python train.py --d_mlp=1024 --norm_eps=1e-06 --bias="all" --optimizer="adam_atan2" --decay_fraction=0.684
Each number is 128 + 32 x the weight over the matrix's rms, rounded and kept within 0 to 255. Layers, rows and columns count from 0.

# layer 8 MLP down (transposed), 1024x256, rms 0.0699, rows 768-773, columns 0-255
[[151 124 108 142 185  54 159 135 107 132  88 110 140 166 132 144  89 141 104  79 191 144  87 114 108 156 131 150 133 173 177 138 120 140  96 134 119 124 179 113 110 137  99  81 199 162 148 128 186 156 100 143 101 163 144 135 146  96 200  84 163  89 165 116 152  97  90 147 163  89 139 111 122  94 127 129  47 127  91  65 134 112 152 135  88 142 127 188  95 158 107 118 185 143  81  83 107 161 121 142 173 140 170 135 105 155 115 128 122 103 111  95  97 129 132 101 117 136 130 102 141 108 124 170  76 117 152 134 108 125 146 119 147 152 137 121 119 159  82 128 152 175 112 109  85 179 158  96 114 136 168 130 138  72 101 143 141 115 108 136 157 128  87 123 153 132 142  83 138 153 149 162 153 145 137 110 143 102 107  76 132 125 130  94 150 139 114 182 149 151  78 105 103 167 123 157 148 157 143 121 139 127 126 194 114 113 104  99 111  92 145  89  93 134 104 127  81 135 125 143  93 116 121 142 102  64 143 116 139  94 175 168 181 154  87 145  93 161 112 129 127 146 100 162 127 188 160 167 117 135 104 137 149 133 128 111]
 [112  95 112  78  90 126 208 145 160  95 141 118  71 112 167 131  91 153  60 134 169 138 161 113 125 153 115 128 127 103 147 168  85 107 148 127 127 120 118 106 146 110  95  94 115 115 117 137 125 163 115 129 134 166 100  79 166 137 131 163 133 121 169 128 145  96 137 157 122 147 131 139 128 124  82 162 153 164 146 151 102 107  96 156 146 179 115 142 170 169 143 129 189 152 141 106 112 143 134 135 120 101  67 138  43 124 120 137 126 117 155 110  79 145 116 127 104 114 136 196 153 193 112 116  87 138 134 112 114 170 172  92 126  65  84 143 122  49 122 111  92 120 115 198 163  73  81 144 127 102 174 137 152 119  97 140 113  88 143  92 155 176 138 136 143  96 119 114 177  70 112 164 127 135  87 137  87 105 147 204 142 100 198 125 132  95  87 120 142 136 131 100 156  85 111 122 151 152 167 141 123 172 121  84 170 147  91 182 131 120  73 122 149 121  79 109  88 132  97  92 151  92 150 113 148 100 103 117 104 156  96 158  87  95 192  97 132 184  60 142 225 169 181 176 154 133  80 109 159 113 154 164 159 122 124  96]
 [186 164 129 119 122 116 114 128 132 172 147  73 171 118 145 129 104  73 144 120 113  94 129 104  94 100  86 109  72 146  99 165 172 107  71 128 156 123 150 158 135 117 153 149 106 213 105 162 141 141 106 127 118 101 114 197 103  78 146 131 143 116 120  99 156 149 142 176 141  95 122 157 197  98 131  97  76 146  80 142  85 163 118 124 141  88 182 113 127 167 207 195 161 132 225 116 135  97 101 141 145 107 111 128  96 135 133 151 130 107 123 148 125 140 128 115 178 162 131  76 159  91 155 129  91 163 166 127 168  83 105 109 116 119 139  83 104 181  92 158 128 101 114 100  83 179 113 123 153 166 197  65 162 102 102 152 133  63 120 132 147  98 150 125 139 108 172 142 114 127 109  75 158 158  95 139 101 170  73 126  77 126  59 142  95 138 128 113 146 134 103 140 122 153 163  66 128 115 149 118 122  77 123  74 129  93 125 106 133  76 153 146  82 119 123 185 121  95 175 126 115 169 106 120 195 125  78 155 108 177 155 128 125 166 154 174 125  73 210 110 174  73 120 166 120  80 131  87 100 101 133  76 138 215 124 134]
 [147  92 112 144 194 107 173 113  92 151 172  76 171  92  53  80 116 105 117  98 101  71 159 131  78 145  99 104 134 112 126 118  91  81  86  91 144 191 152 173 100 220 158 150  72 109 138  56 155 167 154 130 199 122 106 130 148 176  40 127 116 175  95 163 113  71 176 104 116 137 135 129 191 111 134 168 176 119 160 114  73 111  65 159 120 134  61 114 154 111 123 171 124 137 143 198 122 118 136 154 144 148  92 177 153  93 209 107 100 152 141  95 143 132 111  95 194  86 112 173 183  67 158 148 116  83 116 118 117  85 105 144 124 163 118 141 152  88 149 115  83 119 114 140  98 154 134 130 102  84  77 127 105 162 168 159 108 142 102 175 114 176 165 122  89  89 119 135 138 113 104 153 192 123 129 140  82 115 106 192 143  51 138 133 126  65 171 149  91 130 160 214 127  53 147 154 148 127 132 126 192 137 128 114 133 113 156 123 138 143 168 109  92 158 129 168 169 122 110 139 142 159 125 138 131 113 115  22 150 122  58 150 135  98 141 159 164 113 103 144 153  75  83 114  63 111 101 164 102 122  93 168 112 161 133 167]
 [112 163 117 152 161 116  69 182 161 141 182 122 154 110  94 132 157 164 103 143 141 118 142  98 163  85 126 143  97 136 141 177 157  83 159 103 133 120 151  75 122 129 135 115 168 167 133 105 126 125 105 135 139 131 141  73 131 123 127 114  93 159 133 169 142  68 145 117  92 145  76 188 108 124 140 150 149 167 125 164 162 107 159 133 135 108 148 108 106 115 147 107 180 129 144  77 122  94  90 116 120 134 109  98 165 150 100 110 113 127 166  98  96 164  70 110 134 117 140 142  84 137 122 125 121 151 116 125 166  42 146  81 108 114 129 129 147 113 168 115 138 130  42 145 176 138 156 108 114 102 179 149  98 128  65 122 166 136 145  68 133 140 115 127  87 120 149  93 168  94 143  53 165 119 146 124 143 115 144  95 158 135 162 181 132 126 139 130 148 153 159 170 142  87 162 124 156  73  69 100  61 108  61 142 107 112 168 134 132 167  83 163 135 106 120  92 146 105  98 132  76 141 135 107 146  95 204 179  90  69 141 147 141 158 152  77 199 164 116 108 177 150  83  87 124 139 106  85 165 172 111 179  96 176 126 146]
 [126  74 130 151 141 134 133 109 127 143 168 155 126 136 100 139  95 145 221  84 211 118 100 168  79 166 142  84 147 116  96  80 139 169 187  80  94 120  97 119 180  98 108 137 124 118 108 103  99 137 142 144 125 106  75 139 124 113 127  38 166 134 115  77 118 121 136 145 178 121 115 119 163 108 133 141  91  81 134  97  82 101  51 148 164 120 113 105  94 105 137 169 135 138 100 139 175 153 110 124 107 183 183 142 134  47 152  94 104 134 198 127 129 154  91 173 111 139  56 172 132 167 107  30  70 112 136 140 116 122 141 108 172 180  78 120 163  65 168 171 104 153  99 125 172 103 156 116  98 154 107 155  84 181 139 169  83 188 130 141 164 157 109 105 102 105 141 166 183 148 116 118  99 139 161 125 138 129 101  86 138 136 124  95 124 158 102 156  91  87 184 132  70 147 114 145 112 133 104 157  90 156  86 102 145 163 112  93 214 150 144  69 155 120 152 150 166 165 117  91 121 165 114 132  96 153 154  92 115 105 159 110 161 123 141 138 125 141 106  84 193 135  78 127 144 157 104 123 211 136 180 165 158 122 140  47]]
# layer 8 MLP up, 1024x256, rms 0.0878, rows 769-774, columns 0-255
[[139 142 142 142 113 154 109 174 123 141 119 160 176 112  96  93 118 166 109 179 141 142 113 133 169 198  72 144 146 125 159 108 197 120 103  95 106 196 152 110 145 101 160 101 100 162 108 136  69 175 136 120 138  88 107 121 118 156 123 117 181 117 157 135 132 168 112  96 159 132  74 173 105 125  85  98 116 127 111  99 135 138 129 114 137 118 171 109 159 144 113 198 158 125  80 142 182 128 132 115 143 113 164 170 115 108 107 117 133 110 133 123 188 136 155  88 103 157 129 166 109 114 126  85 150 116 146 138 122  77 135 163 160 179  82 109 147 154  91 147  93 141  62  88 169  24  82 131 172 150  64 106  99 144 171  98 103 123 123 163 158  91 147 140 136 152 115 120 119  81 147 138  87 151 111  67 146 140 130  66 133  93 195  61 135 144 143 124 102 153 190  61 141  84 155 123 185 130  89  98 133 110 146 122 112 134 100  90  95  73 102 132 109  85  64 155 108 188 157 151  71 108  96 115 116 140 143 131 175  82 165 154 136 159 127 124 108  87 140 140 163 130 138  80 130 184 129 136 109 119  89 176  30 123 139 129]
 [123 161 140 128 113  51 126 163 134  97  95  75 104  97 132 135 153 100  84 111 111 181 140 144 140 165  71 193  87 134 177  92  99 181  95 148 171  97 126 127 125 165 128 143 152 134 125 132 131  90 111  98 122 165  72 177 106 167 140 138 140 125  99 129 154 148 115  96 155 130 114 117 147 116  89 169 112 139 116 130 128 172 101  98 161 127 124 135  86  67 123 143 125 182 104 126 104 105 155  85  97 126 134  98 197 142 133 102  94 137  96 153 112  88 126 136 138 156 156 195 125 136 183 146 143  62 112 130  83 114 120 140 178 121 168 111 148 161 142  42  52  98 168 103  93 110 118 116 146 132  95 125 164 114 192  83 102  95 158  99 182  86  90 114 166 110 137  85 151  81 141 138  88 111 126 118 153 100 102 195 132 144 215 143 126 148 133 163 152 107  99 123 116  98 137 133 171 139 121  86 127 202 130 153 125 184 174 117 170 150 132 150  83 145  66 139 116 117 195 117 176 132 164 123  95  37 148 153 154 133 180 172  90  73 105 106 105  88 106 112 104 104 149  97 108  79 149 164 109 143 161 157 130 167 113 151]
 [125  89 129 111  69 112  75 122  89 139 142 130 122  26 180 148 134 162 128 182 108 155 110 136 159 125  89 115 126 143 153 182 121 170 143 123 156 112  96 129 160 104 134 115  77  93 148 116 123 130 220  69 180 210 128  82  94  95 101 111 146  91 121 171 204 118 149 117 174  93 101 161  99  81  72 133 122  62 153  89 136 128 140 126 181 113  90 166 115 147 132 159 177  74 123 109  86  60 129 180  93  92 136 172 156 121 100  69  92  84  76 103 210  84 143 136 119 114 125 117  65 117 146 162 130 189 152  84 150 105 111 113 144 158  55 141 121 144  89 114 138 124 142 153  88  69 146  95 102 140 117  98 171 152 150 141  88 132 162 148 125 175 120 127 125 127 110 125 137 148 132 165 126 176 109 155 119 131 135 191 139 103 144 154 117 143 195 137 182  89 186  96 113 150 138  80  86  89 119 185 111 107 166 111 136 130 166 167 140 188  80 173 203 147 135 103 122 120 107 108 113  36 151 189  85 143 163 143 139 127 107 130 163 137 122 135 175 122 135  71 142 161  78 113 144 171 177 130  68 179 161 112 116  41 122 173]
 [ 97 114 128  94  67 120 150  98  60 120 111 171 100 150 181 152 108 115 152 138 140 140  77  87  96 100 110 118  99 123  99 120 115 115  86 133 169 159 148 182  79 157  92 108  71  99  74 120 150  78 148 142 129 171  84 123 108 149 175 169 109 123 108 108 143 168 135 102 149 128 158 104 187 140 128 172 118  57 129  86 102 152 121 153 168 165 129 132 137 123 131 142  55 135 129 122 154 144 131 117 118 101 167 166 111 156 183  81 113 131  95 166  81 125 194 114 136 164 113 121 153 128 125 154  86 104 141 142 107 149  91 136 148 132 104  81  80 183  93 177  66 125 132 112  96 124 149 156 155 160  78 146 135 135 131  74 144 136 115 195 190 154 104 145  84 114  93 150 111 132 104 124 166 126 143 104  97 143  99 122 108 163 118 114  93 136 152 141 168 186 172  67  81  75 139  80 135 152 178 115 133 196 167 146 109 126 138 106 215  64 146  76 118 171 124 138 156 133 181  78 143 127 105 162 175  71  95  54 187 155 152 135 175 107 132 183  86 136 102 159 148 131 149 144  85  66 122 135 127 141 122 154 184  76 121 107]
 [148 122 133  75 104  57  96  57 184 114 151 153 101  57 102 134 163 139  97 165 106 154 120  99 175 167 107 100 115 120 108 173 119 139 150 173 111 141 149 128 161 164 162 153 111 142 140 195 125 154 121 146 156 157 124 114 103 112 156 126  80  97 195  67 206 115 108 116 120  78 164  96  67 124 129  82  91 147  91 137 139  85 133 166 188 123 106  86 131 102 138 108 140 179 173 122 155 112 198 164  64 166  88 142 180 195 128 128 148 167 110  97 118 129 175 131 130  83 174 110  98  93 127 135 116 198  73 131 126  99  85 154 106  95 140  90 112 157 109 117 136  62 181 138 119 100 132 121 144 150 126 153 170 124 165  90 191 102 126  94 179 114 149 153 148 168  79  89 122 134  74 122 131 122 106 178 197 155 163 128 110 181 134 130  96 133 147  91 115 118 142  99 140 196 141 113 142 166 169 118  88 117 190 139 156 115 151 156 106 101 128 109  84 133 106  97  66 140  79 121 146  98  71 129 142 111 137 137 106  50 156 101 141 129  69 209  91  92 171 108 176 125 112 111 154 142 150  82 102 125 103 145  98 160 138 131]
 [132 124 158 115 121 168 111 126 154 138  92 110 139 108 110 102  94  76 117 108 134 135 100 120 111 164 135 141  95 124 168 158 138  90 197 191 154 111 121 170 160 190 166 129 152 154 143 171 104 139 128 135 116 177 150 142  65 141 132 102 158 133 116 193 140 132 116 191 147  92 128 125 107 158  97 164 110 100 148 120 108 143 124 133 131 114 129  66 110 133  69  84 132  40 151  95 135 148 117 103 150  81 179 127 106 126 161  69 125 163 121 134 110 151 129  79 108 110 136 187 106 151 129  62 134 158 164 153 182  39 149 115 129 150 136  80 129 186 131 183 115 107 105  85 180 133 150 156 169 149 125 125 121 183 131 143 153 153 124 105 156 127 122 115  84 150 106  57 113 129 106 109 108 225 120 166 117 150 151 115 138 124 153  65 109 100 147 128 147  63 147 155 174 166 132 102 131 115 135 130 122 144 150  80  64 169 124 117  80 119 160 166 127 152 142  96  38 111 140 108 103  93 118  94  81  34  63 183  63  92 161  96 158 124 150 170 103 111  75 108 136 144  71 163 143  95  83 155 121 127  97 174 171 142 155 191]]